Weights of a small GPT-style language model, trained from scratch on English Wikipedia: skips across layers.
Each number is 128 + 24 x the weight over its row's rms, rounded and kept within 0 to 255. Layers, rows and columns count from 0. Numbers have three digits each. The size before them is the row's rms in percent of the matrix's.

# layer 4 MLP up, 2048x768, rms 0.109, rows 1477-1495, columns 512-767
104:146113123078119150136115115142123139107120100114165121098120126140134079104090116128119084149117134138140106125098142143190150079117133083134113087124136146128100133105141103119132142131071131142134155123141134086115170161134100128165137183153127120128142152104115149133104154161110108091139165151160111137171115130110103129085111107137116111165127116161104133129163109122072110170170093118106153116112107142138133162159138143149114191133117124170130126135149112093151145097125112158114119136111124143113095153135145153126115150145133129067131123114116173115170115149149133120155118138109129153101126139104092110150128098122160135154152145137112100137146147151128123102069118161149120139097105097099115143128171117127126123164130132120112160169066118113099164189133181
098:084141140114096135139154153116170135131139146114122156113154088145146153134149175190125079123117069134142135160124117105140118113077135123139111158155133158111195123159125149112079128113123097148154152136078145128114150137128161123135151116132124141126124110157106093140103109109138120152101092133109081161146193118124133132131144119152155147090126157131119167095111115118114104112110100121128185144091169171114132149124169142137118142114114093162106148094109078091137089144104109104155104115123127113127131128142197120140129096111157109111129157143085129114136121123137148155126175139152145162087153127123127116142153118114118162114191107116141145128127165125134130159111130165146138142129155169120109093149139112111157096158125143141121168151118131148101162152070105
102:130093157134139135130139128079136129142126080126083143166106071147145122106158111103141088107138168136140116140099122139153126142123097097136098148148088121125146109135120116124127094162135167154113197137096153127136153061129151119114174144139164119183128125155117091101094103138111120146153104103113119150144111126082108128122139081142100130111118133138148118154148134127146143166139129155106131104205130085138147123139052091102138135117122142136118072119072105128104122113129107136131173137156123106109130119121145103149143125127144134136105170136161132121077129085169126114089105129094164125180090111134119159131123176158140156064149125150127109147178120122104122104148161095136060131108129122116095128122137178124152112157160095118136160144123141124104098120115137
103:135139143148094143125133106107138112137110122138167163146144131136135141103131098136154105113109166148141170103124080133151116077126160130157157107136116112137118123122155127109115131120152140129129086121117119129130132137092084082152096105105153103105113167126145193109137093087148083116141164133159129095124137089176158126163129087104146113137142117131143165112124095155127116118093108112115083175147173158138111105180141101092099145122111118147132125162122170154125107106161127121102185110180142091177104132089136115181142115106148142137161160109129144136127075154144132128131115181129133124143132120151148170101158146112155129122147196116146113159128091138185107146118160121153125169104173105137140143110114134120092091096182103111127119141148168164117124126116178
109:125137140119122108144133152156143087133114138120142133122174134106106146131110129162118175134136161149109124153127168150132111138148191116093128108196115113117134123135144139101098123121107124158088145114154117113103131141120126123090102116166181104111087118148134119147107130112138108090105123142116126139144165144105113089122064124101150113090146167133129099130165160135120106120150170149161125154144130112147161123106124144152090127138093101072139118121131114117128164155125146145179122133116106157121116135149084158090150124132140121105132102139128125132122157102089128135134114143112143090110112085115117103124146076105167124097093118161149170157105134078080119134107089154110116149108118122120132117107060117118132145101150124139117131163134117149119155113117123
096:100077101158151116135166122137100179113112106144103116142131147095126115135113157113102103101117120174139150147132105128143125114080101117093141144132114115101165144126172125166075097130119073108148151150122145135129129109117121148117139109124119118112166102169140152126124133111171112137121138140173131119119112113102080158117131127138168137121084126114142141126131129120160092129137123121128126184101102160127143108168147182155131104150162125082134110185117171123134152153118122150163115143158171148124121112140087167131113139103080136125166086100104126158157111138098201137114141093175092109111134083151099103143131098124144089131091103115124145095089162122150179138146107146091154152153129115110113159140157127104139137112134112132102121139107101133101087098117108
101:118101158167105122130140123128170166117159129172146126143164079158166133137100128131133127125132115135141122164162151132123177142156138121137139139114127105172124118103143152166160132134148105172133185146148125085132157104099120162088177186134130149128107148124120093143136158136150148123166124124052160146077124164114136149129118116118108160143145115121142131114128126105159131139111102152121117184148097070135121144111087080154120155133142147102130102144133171139136125142180117089142136149118130158100172113151139175132120121142130120158128115106089137120123154123108116090087136111087145109149128126116106085185160145130098119115130077162159123149190126046142121139177076180111133075124157096138086121135158147117170130123128134161096142125131143152094138118152106
100:084101124116107128097091098110130145131096132103105171150130137085079086086085149107151115127140117156115137124137143113143117120140127182123150113099158095131151138174126148183161108090146119148106153115136152137144128149106159130100102103128164137127096098104162103141123119123145134129143136132128124120138175100108102149120132132130146103165155113125116161115153129120122082142137140087118131122114140092106117170149122115142143127160131113131157128103153104065089122170112173141125112176116162135136081109117142140126104139120101136120110118137122148098133113093151099107164089124099126139139115166113117147190094108130155147139121138154104125110136102162148100172139127146157107111087120132081127187171129111131119094114096105131153103158136134135131127127146148
099:149128123173117123133126148151097091143126172144108164097078129125109110126137106100144148125095137136123093142103136150157113140099099131129146118131127120149122129126144120116104133111141112122137111140146112095104119141197112139110188132138081126107140175095117130147150069120105127114105094099136148139155138103151094111103137123149146109102137093166167127142095139139096113115110136125137128124123156093154147127100153130131129141102184125153141121155132121148145107156079151143161128172118132105117130107133112144181179143104108136128128151100139157152137111125143107094173175122141162119107173139084091113134161109125121087149144155186129123155146138108136142178152153129140128075098129133118169128130166175127151109095149140106112123123149118156101145138134136
101:148096153097141132183135129116151092138121113112115133108154076121065118063169152096126122161145134134134121128142072146124133120148128113164169141079147168127137126119130138121144155141109125144121082035168122132131080121144115150113099128148163124140174129119124080145099081148114147115140120117153138164141142113112117134086112110072115138119108131134117149140143102124137144157116134104127144127137166143141135116121100092122110177121130144067112119164128121129125151167105127123155137139159142107087100155146128094159081142134171162132150119121084159125106118142150100143164150117105131143147118182113115122059170105132116094153141114161137111123142141179118137168104181111168088135125132124132109094169147089090116085153111131107124160147140100097130170080143101
091:146111103174160102087134116109134164099143133096139123131113137114101085168107117125088130077122108103140107100119135124155142145120100084111130147109086121108161111141127168125090121126113135116141105140143139123069140099101072088125155135131080111129130114119151122111131177115149133127147090111109095135111164131116122137139100115104119123076120140164125101120122098167114123146123099129129066172159150149166140139146115145114111148121139121116134138127117138094113123100155088138101129148115170148146084145148148129143109103130140114112126155141096147140137129164151139177107132100123119187106138086112121121101090152156087138130111118130120142079144123117134135119116117103179159141104126120118147113115124209199151097149119118138164138115144132177129117146092076
098:111109120142163147179114107139099148135103104159146143072167138115132133089099076135131103058156131116071111131163149141097138124121142134108145144158125190113139142118192130160113162140110117110135107098164138149168114139130073141164084139126137109131126134156092148186144187098113125137109110141134158144089096098125167097130125168144142111114134120125107127105142111100141155154128118119146119138063137126097111108136107138115100106103168087121149112126124158121150108059160105145122160127132162126149169128156129123105110143163113140159138125110092142124114155102106126142133142108120089156122111134157114125077106089094140091133154124113081158140135106127074134099136125136154128150164149125121186123130154087147161137167165126126144126109145175119112116116091127
097:080118160121096154135117113093114156111134118126093131119152122143159133136128156113108132067094126141113108130171157107129107109112132172145136148097110144131159151136151145121116071083173101101060151110137137150112166126174108109130118163112095114129115118119146133116110154148137182111148095135125114138148110085149106115145112068147087107105140100099156114147163159130116106140141113162157164115093153137124154097103122119148117153142105133154161086119137127098178131124139133106116126123133175148137135106108114175120139085141145161126093133107178094132130131160101146083140134127154126154097108130148163097109103132110145100146147155122156123169092126189101072123155128131137128104115141106112149125130121146174123156108130138146135139156139135154118114173082103
100:149118119083140132096101151111191141123142107159099131142120110110103118137143119169139148131150144099120111110111137154150149123163144100171102123118122161122097078113122128119123148135104126114159132118133089123122091107106120102134156192150144112116165150122130144115122091175132123126131134154135132109086125133134135109168142134133103147149111132117138118119156141133131103126156109075144088120124142103094147151121187121120152116131128139119101145093154178112127163171148152150102116150123133149140171093146139143092128095129116130159125104096132147152182099166172178099125112125115112160097097128119130113111163095138082148091114155113160126114104131137108106110099125144130089138116117164078106094148095163142117141161120075114104112120118111113146135158112130
098:125155141096117144140157134112097099120175153138119110164120157090138100160120124155142124085116144130146159146134131179134154128126120131080137160146160171133142166137078109139139150082114125130117162075144126106143142158139124105154189143089116165147125148115110129153119104173145147165111099112143172131170159124153116133129104158139117103153125144100101089073113137115124185193136114114134126139136129091140148172132153134163135099158170167104123128104113128159114132101119068104122109099179120174085143132163128124115131107163118134150145150124139107117128053130108141139135096109161132131128111144119121140105103116081109128169121118173140149119124120144132112133130099152097125099170127123125140127069126128136138173101123170174113132109079124120118102142080123
100:144139124127171132151136083142107093108112097163108152149087135155168152126108138131160119128137148161151135115120088127157154146097124117112153143174137168104118162174135117162102142153111145157126116117184173117151129135126122138139111135130133141121110133115140133114142132140148126125120156089188114105125153096142160141115091110134118132143144141129116121156156143122108164110113094137093096131129171129129165147095138134141080119144126053178131114077085167111113116100117162174135180156151150157150121145131155129106120136121148124147136134129092129135084145141074133093151156111162104101105150132119121166092108079125098059121101128116161108132125108155122139165160134137156130098111101148099118091083164130114139130113183114171134151145158145100100131137140161
098:113128101104114099162145142116145144135099082139138143136169100132153128143121083149080123129126160163113159131123132131099142129091153118114114121185119068130114129095134114103086165084133103143109120122148121117091146142117145128117097150110137073137107112101140174091078123113151107143097127160191145130173110109085122163082124121134145137132148138118164086110160116153132168128112117110133097079147075144178148106135142131151117125124098141108129111134115175120176114143123131122149144168106103050142149139076162150137123120087062134162128103128105126111166130189133084102137130165128119096139129112136110179163129086066164156110102108118131154087107099143162099086144139151086140120089130090088114096144143130135195129154130109100101149123129097114147086121126165
101:118112148182124120069171090111159171086127146111094126138135132080139127107119123126151141112095100152152113110094177170151122127114110135140151121125104140082099077140194089133122127099121098143146113094113136092147112146110101147090156113075131146168193122137146136102129112128104094061074135137121119098116163085122121109122144140130123114148145154147078136123119134157115106162103112129112123087168148081146098148096154126102130120154144098142151135124126154134145154101153152100157142153093102139162112121102137130094117145142132092110153128122136111183160123137120145171127071138155126123129114109148175111127160101115125103148104140131128131096106140147114168148145133123102146106098125115129164149118143154093110151158100084119175129160124138104104123124131166
102:200123088101123104112170130101182112130130146093117129134149109196159142156141092137121145142147151107119108141159128156207121110123171163106094128140153128067127118104151122113152130142102093117117163124103103099149167140128127110161135200130128103157079115162077093132111105097127124127128136121125169142116139125157124083119111144148112124086162110128104180147164131138096109155172132136133158121094133165075120130147175130168119167116106133121118118164120150097140107151144095101114163144091152135089114123132114098103102091136098154154158071104127142137159136134160137175118095105083120128118158151103177125149169127105136145140114117113099103116148127119132145167150117151142083161152128132111128122106150095130162135159142155087069113127169144083087109140133080
# layer 4 MLP down (transposed), 2048x768, rms 0.0659, rows 1477-1494, columns 512-767
101:147148146087139125115116125159141134135120116127141156115178081112161144156137064082178137124128123155139134103128122152141103144167151125102158087085107132131105143105114128109157110156108116110140141112138122106153157067142105172151105120115095148095170093115114102140111111142106165137130145153139144093149101122147163127111100149178176106125127124133127145149146124135131111149140159132133110129140111095121102161172113134123138117130116127120146076093147081102141147149086127154137106125105136135111136132146145132147120111187102138108115122129172132118107151128139157162106167103103115107131100152139095126086127121077137095113156141126154134112183116123149167128134134108115152164133112139121147139139129159083138088123120159101114096117170098166101088157102143
098:121098135121109125141136131093144120151135070121140096133112125129159164134145101116109119118106122109180161073142045151130132113153109137110106124152151145152193142152147120169095104131140122111163109110127095129153120134106160160111083098110132119132111131125149145095126126163148118111145147151120110088126110196116153094162104139144135127122125124105060110147107158129137161093147124098120151131105118147132160134144126127133115151119148123158152134086145155122131144146131118109119119119138141129121106107146100118115079113146124156119109088115143118155130130098140155132110159090113130141103154118146127122144117154162123116151134166141142166137096107132154131165129158154125101147123128141108101153150155137145164112178144126147140128105102129143133147114170099
101:133096124150118091176124124150142174144133134087094146158096126135124128057075139173190127170134098171160141176137053127149093105171098093134144123123095153121183126151132143142134107136105137139127128159122111121130140106122123153104124148113134115136154118167101085147110161081117118141136124109137133180163151175094145142147118097132118164123141135125154160154128136116115128160114128104109118158106128099146118143158144149092117112098120116162157168125114130136144159140114165151149107121162131075153137146117162151118123109105129122127118123110163161102138134079135101130111098150125139153156075088149138117132119163129114138094162125144137125110153112101139122124147154102134097146140080114117124114150127122125120141091085099116118117163133118157125115135080118
101:089064102111156167134133180136148112092112104163140115120135132107152089140117165135151097150156116142083116156153166095102140086157148101103136141103139121110110178155115126134128145144107135144123118107154099072112095156107161120122147170107142140121136106154128154154110079121119100121122136131093133145123138155094114127100136142129116122095129121134120114155123126131074106103096120137161116137133133101123156106120094124160132132125150167170167160149153128142148162089137085132157134151181166124168114125126113150119078180114124129174113108159122108140137125108143111103102159072128139134133118126113112134167142140142122145094093124117123127157124127120125163144152103169088099093145097107120139117143150075126121136155115129160088126123127155139152112140137122
102:115092148147158104112134141164143138121114114105087140126182096069122140086143107137138175117147141112101146157136113161141135167121174127128142141156159134098112115127126129097119129099146129119126119153112144126117102160168138112120129124120136086132119170139135093117134106107118085140088111126125111128163161127153109116139133115132095139128152143116124139130172140114111123110100156110103075156122118119109108127117146121183131114155151154148121140116090140116114123147137145135150105078155119113084119124118094178125108156139090167114095105114112116132134120099125150111136077122105129118149108131132080129085135101115110165119096127131124108146145156139116114154132106167162118124104095104092143108132111149156129132108134128145101107137083092113125152156110150
096:115162128186141096150144139089150104139142133094146110100105117149166088142069140108103124140136117151090118143146104160128115139131085144137146152117148151148155146094150124129155111140164131161152119100169101098110137110149118146143102110138089127170105124094106136185142182096101119131125149137189164135136141135183092120096135105096153156109115149090085118085113117092146129139137140145136150102133176128126122150135107126084127107121155103114125171133101107139142135120100154106134111100173136119141135101149138137089128115160134127101163170107144124140114131131120171124140072118139134154104141122114129144167121146124120122123110114115106153136158141127105159191131112159097091155162179104161108125165140111080147189072147164139150127147165142139164101122132162
099:102096100141158123124142112151140156117127105159132106124124108157117145135116112184100135130132146150123160117133122139171137147148098133169181182156145172135147144130130153155151107114125075174130137172130141099108146148089113139184123165162141107128102133111180119102147151136115084119165089143124147096136136106107138145096162141099135089131145129157161079093163145141156114126096149145177090137110099120098063149109117131133116170124126140154146131117111129136126110144116095130114072150104116136115113137123169116154104166131157134100116129078081146137115118145142078142134145130132142186102092141119108121161130098133111159133118140140139134082136100091113117111103093128103091099125137109166148118147113142157176141161113096144128105200195167155108124114148120
100:131162137124164093090122132111154132131090121120164120172114117113140085161084153110107128169099143143096099111069132138155125134162148112113102140095164127151103166147171098133141127197129119133160103077134115148163160107142128142100110191145128104111126152144133174120097124114148137128130131142106138103122128094081144116159091141136137142087191108140156118150104099107092090168110132099131131120120113109099151125118111084107124071091149121144142123147095141079110102093134141112122085152129106070117143092110137143081136174143144129144141150160111175143143087076179132089150121145149135110129111134127123147077101128144150121169133088169129131089161157135132113135114109112096090149098126133124099115175140154127160109113101096125119125147138130125068156131121151
101:144163132191140089087141121137134136169131140147111123147114084109126095124148109175110130143106117134154116122094130098105147115066141165153163139158153132137133091099104189148146131107100132127153131134095113117136157086137118123070150122140159125119136118131136157138143095124130162111141093133093165123138113130145134136115171117106159110133157133084142121152096118123136136112089159115106150151100141116121136138118094146094143109127204104126076128144123126120087159164128117127148122083107135114098101130078104138108113155143101141146113155129108115133160119132161085109150123153144165135122132101139149159104129151158126119088120123148122143129129151113115140150098146128129122132169126115097118161100152139156116116093107173150122095125106107065123145114124133
098:117129142096116080131148115118133111128101087134129121120154164105108120135131129110092152153126130134169126140116116112121124146158124157091122117161139129137092107117124128116092140071149174128130108082123109129080129132131067076160124143145130137147082152128130107153131126114146117136131132126112124083139132103127150143115107110132145178134140130170147113116111104125094108066096141131104177138114122133142108156161116141147138176144140091114132130123099116087136132143133133076132141152127108118121145090166163159102151147119138175061112109098099111112115109116175128171107122147131148111090134082188133138094139125123135108100140170143102140136151114123096129163108100142127126113106131126134088112141166128121107131158134154143172187142133138091138133136141096
091:163129167134125122119133135089113109129131123079124130138133144092146102150126148077094137146127166157123072148109121113139124133108099125128120114116131167178103139127159131135100160101117107148147122138149172141125130129153110154124145118120135121082105154150101138097150119085088131068109128122128148101111145099145120132134160135164128067123094129160116118119138152097151118163137100123118118125167114084151147120097121155093137148138110083133157135102107134147132127144141119122125124155120118124090149146149114075140084130113114083115152159090073125124086133098152115150154115115118104117128183051139111078129159096114096125100120107144111134128151152161133106109157154149120163090114105164145074148105147154111098141120135182146122140130136134130141094168124110
100:154120102146144156186132120064122169149129134062157171113135137149139125115144162109097157157109158115129123140164146146123128162118146135141121162101127103152113166131103134122189122141106147155138084151109118158127140122138112133121137156125162143148148103161125130094149121096164124116129138064120118187118144093067110070157175154090122116129148126098126139124120143121076065121124156097124126138102123104091144110126137139180143106142131135104142163135133107140112106088099122142133119131157117134120140142084130107150093158127162145121150165145120140139089128136082128123125165113105129140129114127098120114126135119122085137119148115118071086119151138119119144134165105113124116186114136122091162146101141124142117102165104131114146135100157116099150160094113080
099:133115090143097115118192143157131092118134097079104090138136135098135123122144070104130167071111142139129133140135113145168148101144126129137078147114130107136096139132134116117125114170119140116154145148115118094145114107131122148155128136139172132138125164169137156118116039151145130151119141124128194096130129146091085142100131104090090108117153125087123118141115132137150097141171150119131121124164121097146137103110147126158107111143083115119111132100149116105134142105155123134134140153133136132114155088102116144097103106140162118125121177140159147180115151139104131155128152135145150114141120117158095146145128152143113192174122142110142135150128076098099088062091152096138125118104126171153112190145129119091117150138139148131158103104157115128150168140155154
098:102093103130143099134088171117106112154170133111087142138146133141128184092133152094136125161161136129100133097106126119073152138108113129147152157147108111096094103150120097131118089120142128110106115097102120119120131136149103142106142157127098108128115139108142137132088094129141126111145123120142107162117121146094105176121142091082124125119116115134122136120123112133130164133139102102130140107117147168136112094103169137119154098098144107085137146140121120102127144119154105157096126108157114091148131106093108106166126128152113111147171125106113131084146119115110177114149119110105162161097144171145197128103112127132074159132116167136103135138106136124099117123104128132139118124123129125137121091124111153142098164146154159116079122143117114149138108114161147
097:116130087068111126116142158122119130120159122128143133140152154086126071151108133153084143140145127149112097134108124092092145144124146135132130096118092064110128104131122167141160118105130104105108138156155142130110113102121143143118147117119131160145118111156105140108129154116147121100131113160155143102132142091131153174116116117125116132133159155152147105071129120089069156164141110134181122120112141105104157154104149094147156074149149085111162163137146129146149103173159128118127122133130134133098096088078141114122161118152126164139144134150137119105153113156163105113161135122141124127161154124126117155155134135128118113166176102211143138127162137090156130149120151128107149138098111125165071110172100116107140157130150158118118133113096112140139163090156130
102:121103105175136117151138109118109115131132188111118106130123156174121117155162118126162133140142114101124157132125183168112143208145167092118112140101125097131121103116135151110119150129111157114128103160150117130134124150155119157108159163162103138108106151077158132121065130083167125151134114093083120121130165133133143116114087162087104156112153132150138145178120091121108152131107145114152171130136122129134125107143151137164112089171093133161110126118132124132149132141135157159140133141113134087134115101124112172144144164128102116136150135166142142125144164146125165123119123125135082122115118118126098143122094146114153111156120099142160141094152158111141122131089090129103178148127145132168117102147148121121121126150096123129122107122102133132141101123135086
099:149078091115089110124176123131174153088114167149145070129138130126131124092083120108105156131119160132157125144086125153147133135146124120109157116129122148145151168100151131166118130117108118120154156147143124153148144151117120099094107169150102092161093150092123135077126160118123137125151132139183141165126108080153193145134127149107160123134131058068108103111085122114109122145153107151141091118148097177137118135140101118108112130142151171146160088133087130146186117097103129075114107116123071151115175089142132132145083100149175157138122130120184105148130121131126138141121111132147145138113139187145147141079131131126110142143139081108110152134137175128119103132144130135115151145131075116116120141129147154131098123136140108150146107134118095099101170107137148
102:132149142150164100135134117130164141134110155137124112112066143168124119137145112133116116149126083136156123135141100107185115147160105133183161105161152145145143125116111100138122162145150078123112098156145136164151119157117140099159109150154094101102133133068146121109130147126162134086137143136153162147132150123160170144115110118151139136136143085144116099098125097168126126106142151134165120116091124122135115154146079156092125115139114114113113105078154167118140140144164145128153097103138134132144120142111072121137117170107119130161146143089122096124126111141122103147139152133122068100132113126096145133152101184129110161130127116126190166140125138143110091144153153135173150116112131098134107123140128141140121117117127115102118116101110117161131101131139123
# layer 4 MLP gate, 2048x768, rms 0.103, rows 1478-1495, columns 512-767
101:104089151112115104096156123101089126100120131115127119110125108072148119117116174125156147133126100143127125114110116098129102140129123119168149145145131141126146138099175134111134125128150165132169150114127105094120131133123133100120068120130124116077128182117061152103122170112142117135145086121089096119124128137144168085139094146127143155138154117104120169126160107129160122121165134143100122147127177110138099123077137130134130115136139112083124110086132164158178145105103094145167096175149075121118135171131119134107146131135147127145114070113139156133116113136172128105109133118100134135168134135135122143139115157182141147119163111132100153114091136105146134146116149136134127110094199116115135127157094118088144121169129123107118104152133160146134149107124117
099:119129126139167122167120151143105121140115139131152125123116174152125122180103177138132148097151129133127110107115138117133134116173154168149156101163103101112108150149129127144130128072160100145105064121154157136100106123162102119148167100159127160124135127120128099111141182163140154121137134158158122142146110137143102104157113124180128089147107103138139145117092148144155108135111087125142152151119139161132115179150142137134110124117205128098123158147172145169120128132122113149170085110116160101132163088100180148045121127115103111099120128145099104140140155138126118107115164134181122139107163141115118134126090166101103073137136129128120114106103124140124127103152161160135152117101136167129168112123144117115121129131073147158094119121139139125133139105094146
101:108095086117138144110132160072168129147121132114146096133139104085095139119132102132130114135164107115134127160107121149089133088134199110136098112109135123149165132130098126152163184114127148097160116127111139127099094109156150084141113117132127128104188135090122125090114116159130148139132116060143146137115132100153163160147132105110113172140101146109079105150082117096121160136163114122114103127149156197110142160116147112128191139153154103140110130087079109124146124167151168104128126129141168154108118114145099156094119117123116144108145162121170096112118155153140090152138117083094089103114120100122113149141135118126163099136134104118129145113132143154150143129153122144164128123112110128156203140175102157129137102180143118120126109168161149138128155131121120
105:114109139162100136138133118112106133115135127086147114167126086135089159083146133089158132088138130178116129109115160083128175159124115124140131109113142166160181158117133099174133156124121129110140151108171076112139142107103114144157114096130105151131075169137088155143130128160137119123169131088109114092126084142118158169090141098130098145158117150112111148095125123124128081139114164135107156105118195089124126108120075116114127122152107095150115102094159123126125137114130127125099130131102113141178161151126125121112136121103146142136124162157164146146124109070154107106141148076135147154146168126162114112141145181159143107086134130125138113138146121126129161116131110078173091131130151142132095138150119120087103060092125129139119162085162162128106101140159122
098:136117131151168102133159134110170102097139131094119151123134134120122152126146126109152138140141129116087158116132127121145118188184100126146109162156143115151135132135139132140133104151088144162137159104053093100193124122140140094148150135126137103105147117161143141128107127159140129105107124141115114105160104124122130148150115074113120179130136146121080149098104137131116105132124129113114139115110121116104111163139127142132139148147085131141094080108145102135132119083122149136124152151143088129103121111075107107118100143132104132123118118117144128124128075095149092140148159116076094121118098113102178123133123131109140099099133152108094100141138101131137122132120095127139091099074115120150098084161173116136130132119103147138107099126135107105141155120148100
097:123159113130146151123136111131138139153112115139156137072122123102152145132145124110117134117118120131132081114166136148125129140132138123115138133135097146130126157131126139164133135130139129110105170104161119116124137124110132144152131158129113089094110107195137145070189173094124130149122117118098128059095129109179083104162140180094137109121150119159116153093124106122164202118102150117129101115173119106131131187097114139146110119138099117113101094133151084150111130132104139087086117141166140147158144176100144137129143145101097118138148137136127178135128101136163124200080126157138129131153128150121164132160168106135155121099101141140142104112127152095100110094113065136127128083078090127091140065155165122144177142092149113133097154150114116110092144151168115
099:064186149158152120138126143138156116144146162143136111078168108148101119117132150151124122130147115115126128144112142156115105132161133162152179162107135119169130110123144099106119149099083123114090099148105132084132111119121189085156121138118108123119125115145088125181154112136176074132090103113152153118136107105181139142154109098141135124093130129128096142146144093141188108114133136099111144144102112124118120130115117112149122141112164174143146128117101092108145145144116100099139107106095156093113166169132118057163148103152133124133135134135094104085126099125120142158142113093116126113132161171159108145129148177128126073132123163108092106182091165140133131118117117125162138143144121158139139092112125115123115142151080159140141137125148140102168098105138117
099:145135143126120131134140142139158122131149172159140154109100159125133100139156104150152093137122093088160083094105134155109147152130149160113123135132136084093125142137115161126131122126127108141104117143113136129130105130153120126129198139138093128115131133165150129134127116107144137111124127117130157164097171109155110134157141145093148102125132159133134176171109155131113154116122135144127103136152099158105125130174138152145119118087101163141133143150155116098114119139137141089134091146115111129140135140160080132152163170132148096131109148112132138128126113132135137129161107107125172099069100122126158148143121130108112139137113134191126143170093114086114148127106116108140110143148174139075120134122170125111167121139112122195104149141122167163069126144137131
100:087143121150122111118077127119106111111114134128152137102134122156137125113165084160131135092097158159097158189140105167162129148145132159147118106125133162138141152158118120131128153166087094140152155131140151092140123143105165135127111119161130132113190157136139110134090072128118123129156083128122125121087150126120136087134043143153141129114112099119149172147151101146101158108151130117118087139105086128148144123115130144114156101155150101150192137095119131107111092113110098137116085151134125137134177108123136166135111164164148134122160090126168102123148128122137098175165115124141149094120178147170160134114164092110165141115155134146082100100143149138143140130116119123136102121153119103145105130156150092122155131147125115103111138105124128103128128138139183
097:114158130121095112135110111143123090108112117138125123124118149121067154153163166104151110078052148105120100113141139133134107122097169129162138100144182136093147140146095120144142202151111093147085100141142138104137123106134138122115102130129104133106159132126124138186147115103136140142104108134133122071044106084176113125179102094089107107128157115120108131152144130118134130117148126178144143122104137113137152130121120113133165153156112107101106115127154131117110108144152130121131111067108164148122117086157138124174135182126137128104103139157111173102107125152124126134114128107172148109124097108160113135107148136148113100138091173166161146120141145133137112107136141142173132131111130130098132082127113144147149141091152138124088146143132152107125134133162126
099:112091136124148105132148096075155092156174117110157076086131108138128168133147099106139146138148135091108162120121156098143138117108160138115147127172101124097117126175121085130074143091108155155155147109141117099124130128103141112159122075098117153167103116152105139123135136114134177119157145154131118152106111115108110134151127154132123109115115118077109109114098127137160131104129147142118132135088143118128131131139166133173113083140123146139112141127130144112073131171061146121109126104148085139168158142107105135125154119161123146144069126139130143136107126133107152099153076128136106128148107141114095142120148116145083119123190143090115135156120161128118149106119127128112146110152118170109136121094163148131119186156126183146107131127126180148145153151101142
103:079153144114155129111106158074163107104130132119130175122088127119129158138159141138149141158116149103098129164137136148129148120109147156153125178131132186173102135111149182127102124119157123115147106130163120126106120133119124110165126139104137104151138150127142164119160120122107130107147108140121106143130100126087101143138138136138113111119112133168137115137155128124155085143109126101153138148123121147147106140125125119145140129147160152104146104186144136113134131099125116140131105110132158131127147140142139094117125131137167142101101169116144127131166174131101151153150097109133177152120107167139096079077124130118134126115116124108165144105115091107114090140125139152142101144135113090150144094119127116139122160138094133106142098113121161141116112123105151
104:082109109096172136147156108098122117140208135092117115145168085141162147080128115183169143196130101110087120128135163114146162104114165113078134148133116130115088133131140100103118104143115136140153103132094143145137120151130130173138136161148082099125125112133130116117165095105097151103141118103106162145103140122110161105138104135165131100140131163107129122106150141100139103121097147132155170142138134155126103107116133135110127127110171150139101116113134144160120133177121112133156101126132146104164117188141123121157132081094117118194124166171153078104121173085140117146127155065105148100099124100139127135149150121112047106108125125107143142112101154112097111090150101157151152101124117099186105131129119121138137127110119153138121101147168141114158143103136102
098:150129147144156093148153131134125135121137125099148145152145116131118085180148116134131130109151101150147121146140123123106079158131126155145182154143092141075124092153185152133141086157138096143130147128146136145127139095135130119119105100124147154093110196116104117118121086147129125132144130105117157131137113111110134081123119114198129125126128135132123145148150120155203118150126144118157121096112138125118166143103153089129123100127118139131147099103124135144115111122116105130111132125091141144125112114150119114117150114117111136076104167128140125123123119106110110112132133122081122137189128138120137114083154102127093121147136136116157110124111123149133137123119073124138125158142147144183135115107160115126152125172087143143098136140145123124137160140104136
103:133144120131116093167106109175146137135140132169119181146131096122126150157140155186100095161128120123127114144166108123142131130141132145130108128127116131099180130131129141122140121149134150122117091151155082097138107140130147143126150126167155128115073130127153124133103138153131139106167170109144095094115157136159150139121122110099126103130145092131158099123170133106108126146117114135130091144156114137093156123134098128124111101130131119132140133110107109125077132122119149125141119111132132101137162075106086107150114102074142131141115191152128123124111112146067156127144173139142138110114115123139115108118128096128067139128094152130194154147142122162114115129110166156117132139158157087093142143138144096106122131137114164113119153153122156094154143132122119
101:147086126197143126121137124143145131117170100190131141141166056125112114104115130135118153132142116105157116131107139089130108166153097110145115114124142107124084121172133116137116121155156128109130160183179111086109145101134112181143117122077117162174087129165056111125100129130147123108090107120100148154119142136158128164169127161139130132126149156130125147098145124095145139105122161148155128146114085120122146141162074144141138104126146142116116147106149129081099109108144100118087139143130125181083110153158148129085082128144130148148124173133148104149113149105099145099162160160108139096110130143109109117153156143152094117128122120129137101139139146096144108187131173105125100100144089133166149103134152155126083142109124157129149149160138139128118127152133092
100:108094118074139117140091165131135140108123089127158140076119127158120140125142157126087109115124114154092120137139106117139103113140135123154126134163132143173151148141126134134162109141097091129135141151122128140104148102117133100149117154134105109095142136142126096131142122145180183188118143121122127121127135103133106105119114142101130139133150114134188153134153136150114105093167108141138164103107105144090150102146127151122088139130158131135128112163114105145136120138129097153108110121133127121134140125133105155137081064089131117110141135111108125113154128117116088124152153168115155128084148132157108120097131163088106108101137129136133101095123116112114133097115184144101117123164097154133096074145169143124124070154117115124144142158124138143131173103119085
100:134118105118107146134140092079132126146149134142143131096145145120138137114132111107164122087103171091161141131121098171197104109138108196112137105098181140132145107139153113095118134106133118116110125163119120117125109109121111153098164107120123155137111140110115114148143146117165103158106133162125128105127123147165143082128130111142155138131171109132143127160123128106133105107146114167126086069069124149088111119157156175079126199151148134162129107096175121138136145139135108121152151144140157141142145127125137149153125124093157147140118094134122165147103069114139153143132123136092109136162107153153180152156138131133166152123123094156137113099155135156116115151120110109159114119141115139136123123163110111115139166128107184144103121108146127116133096151155131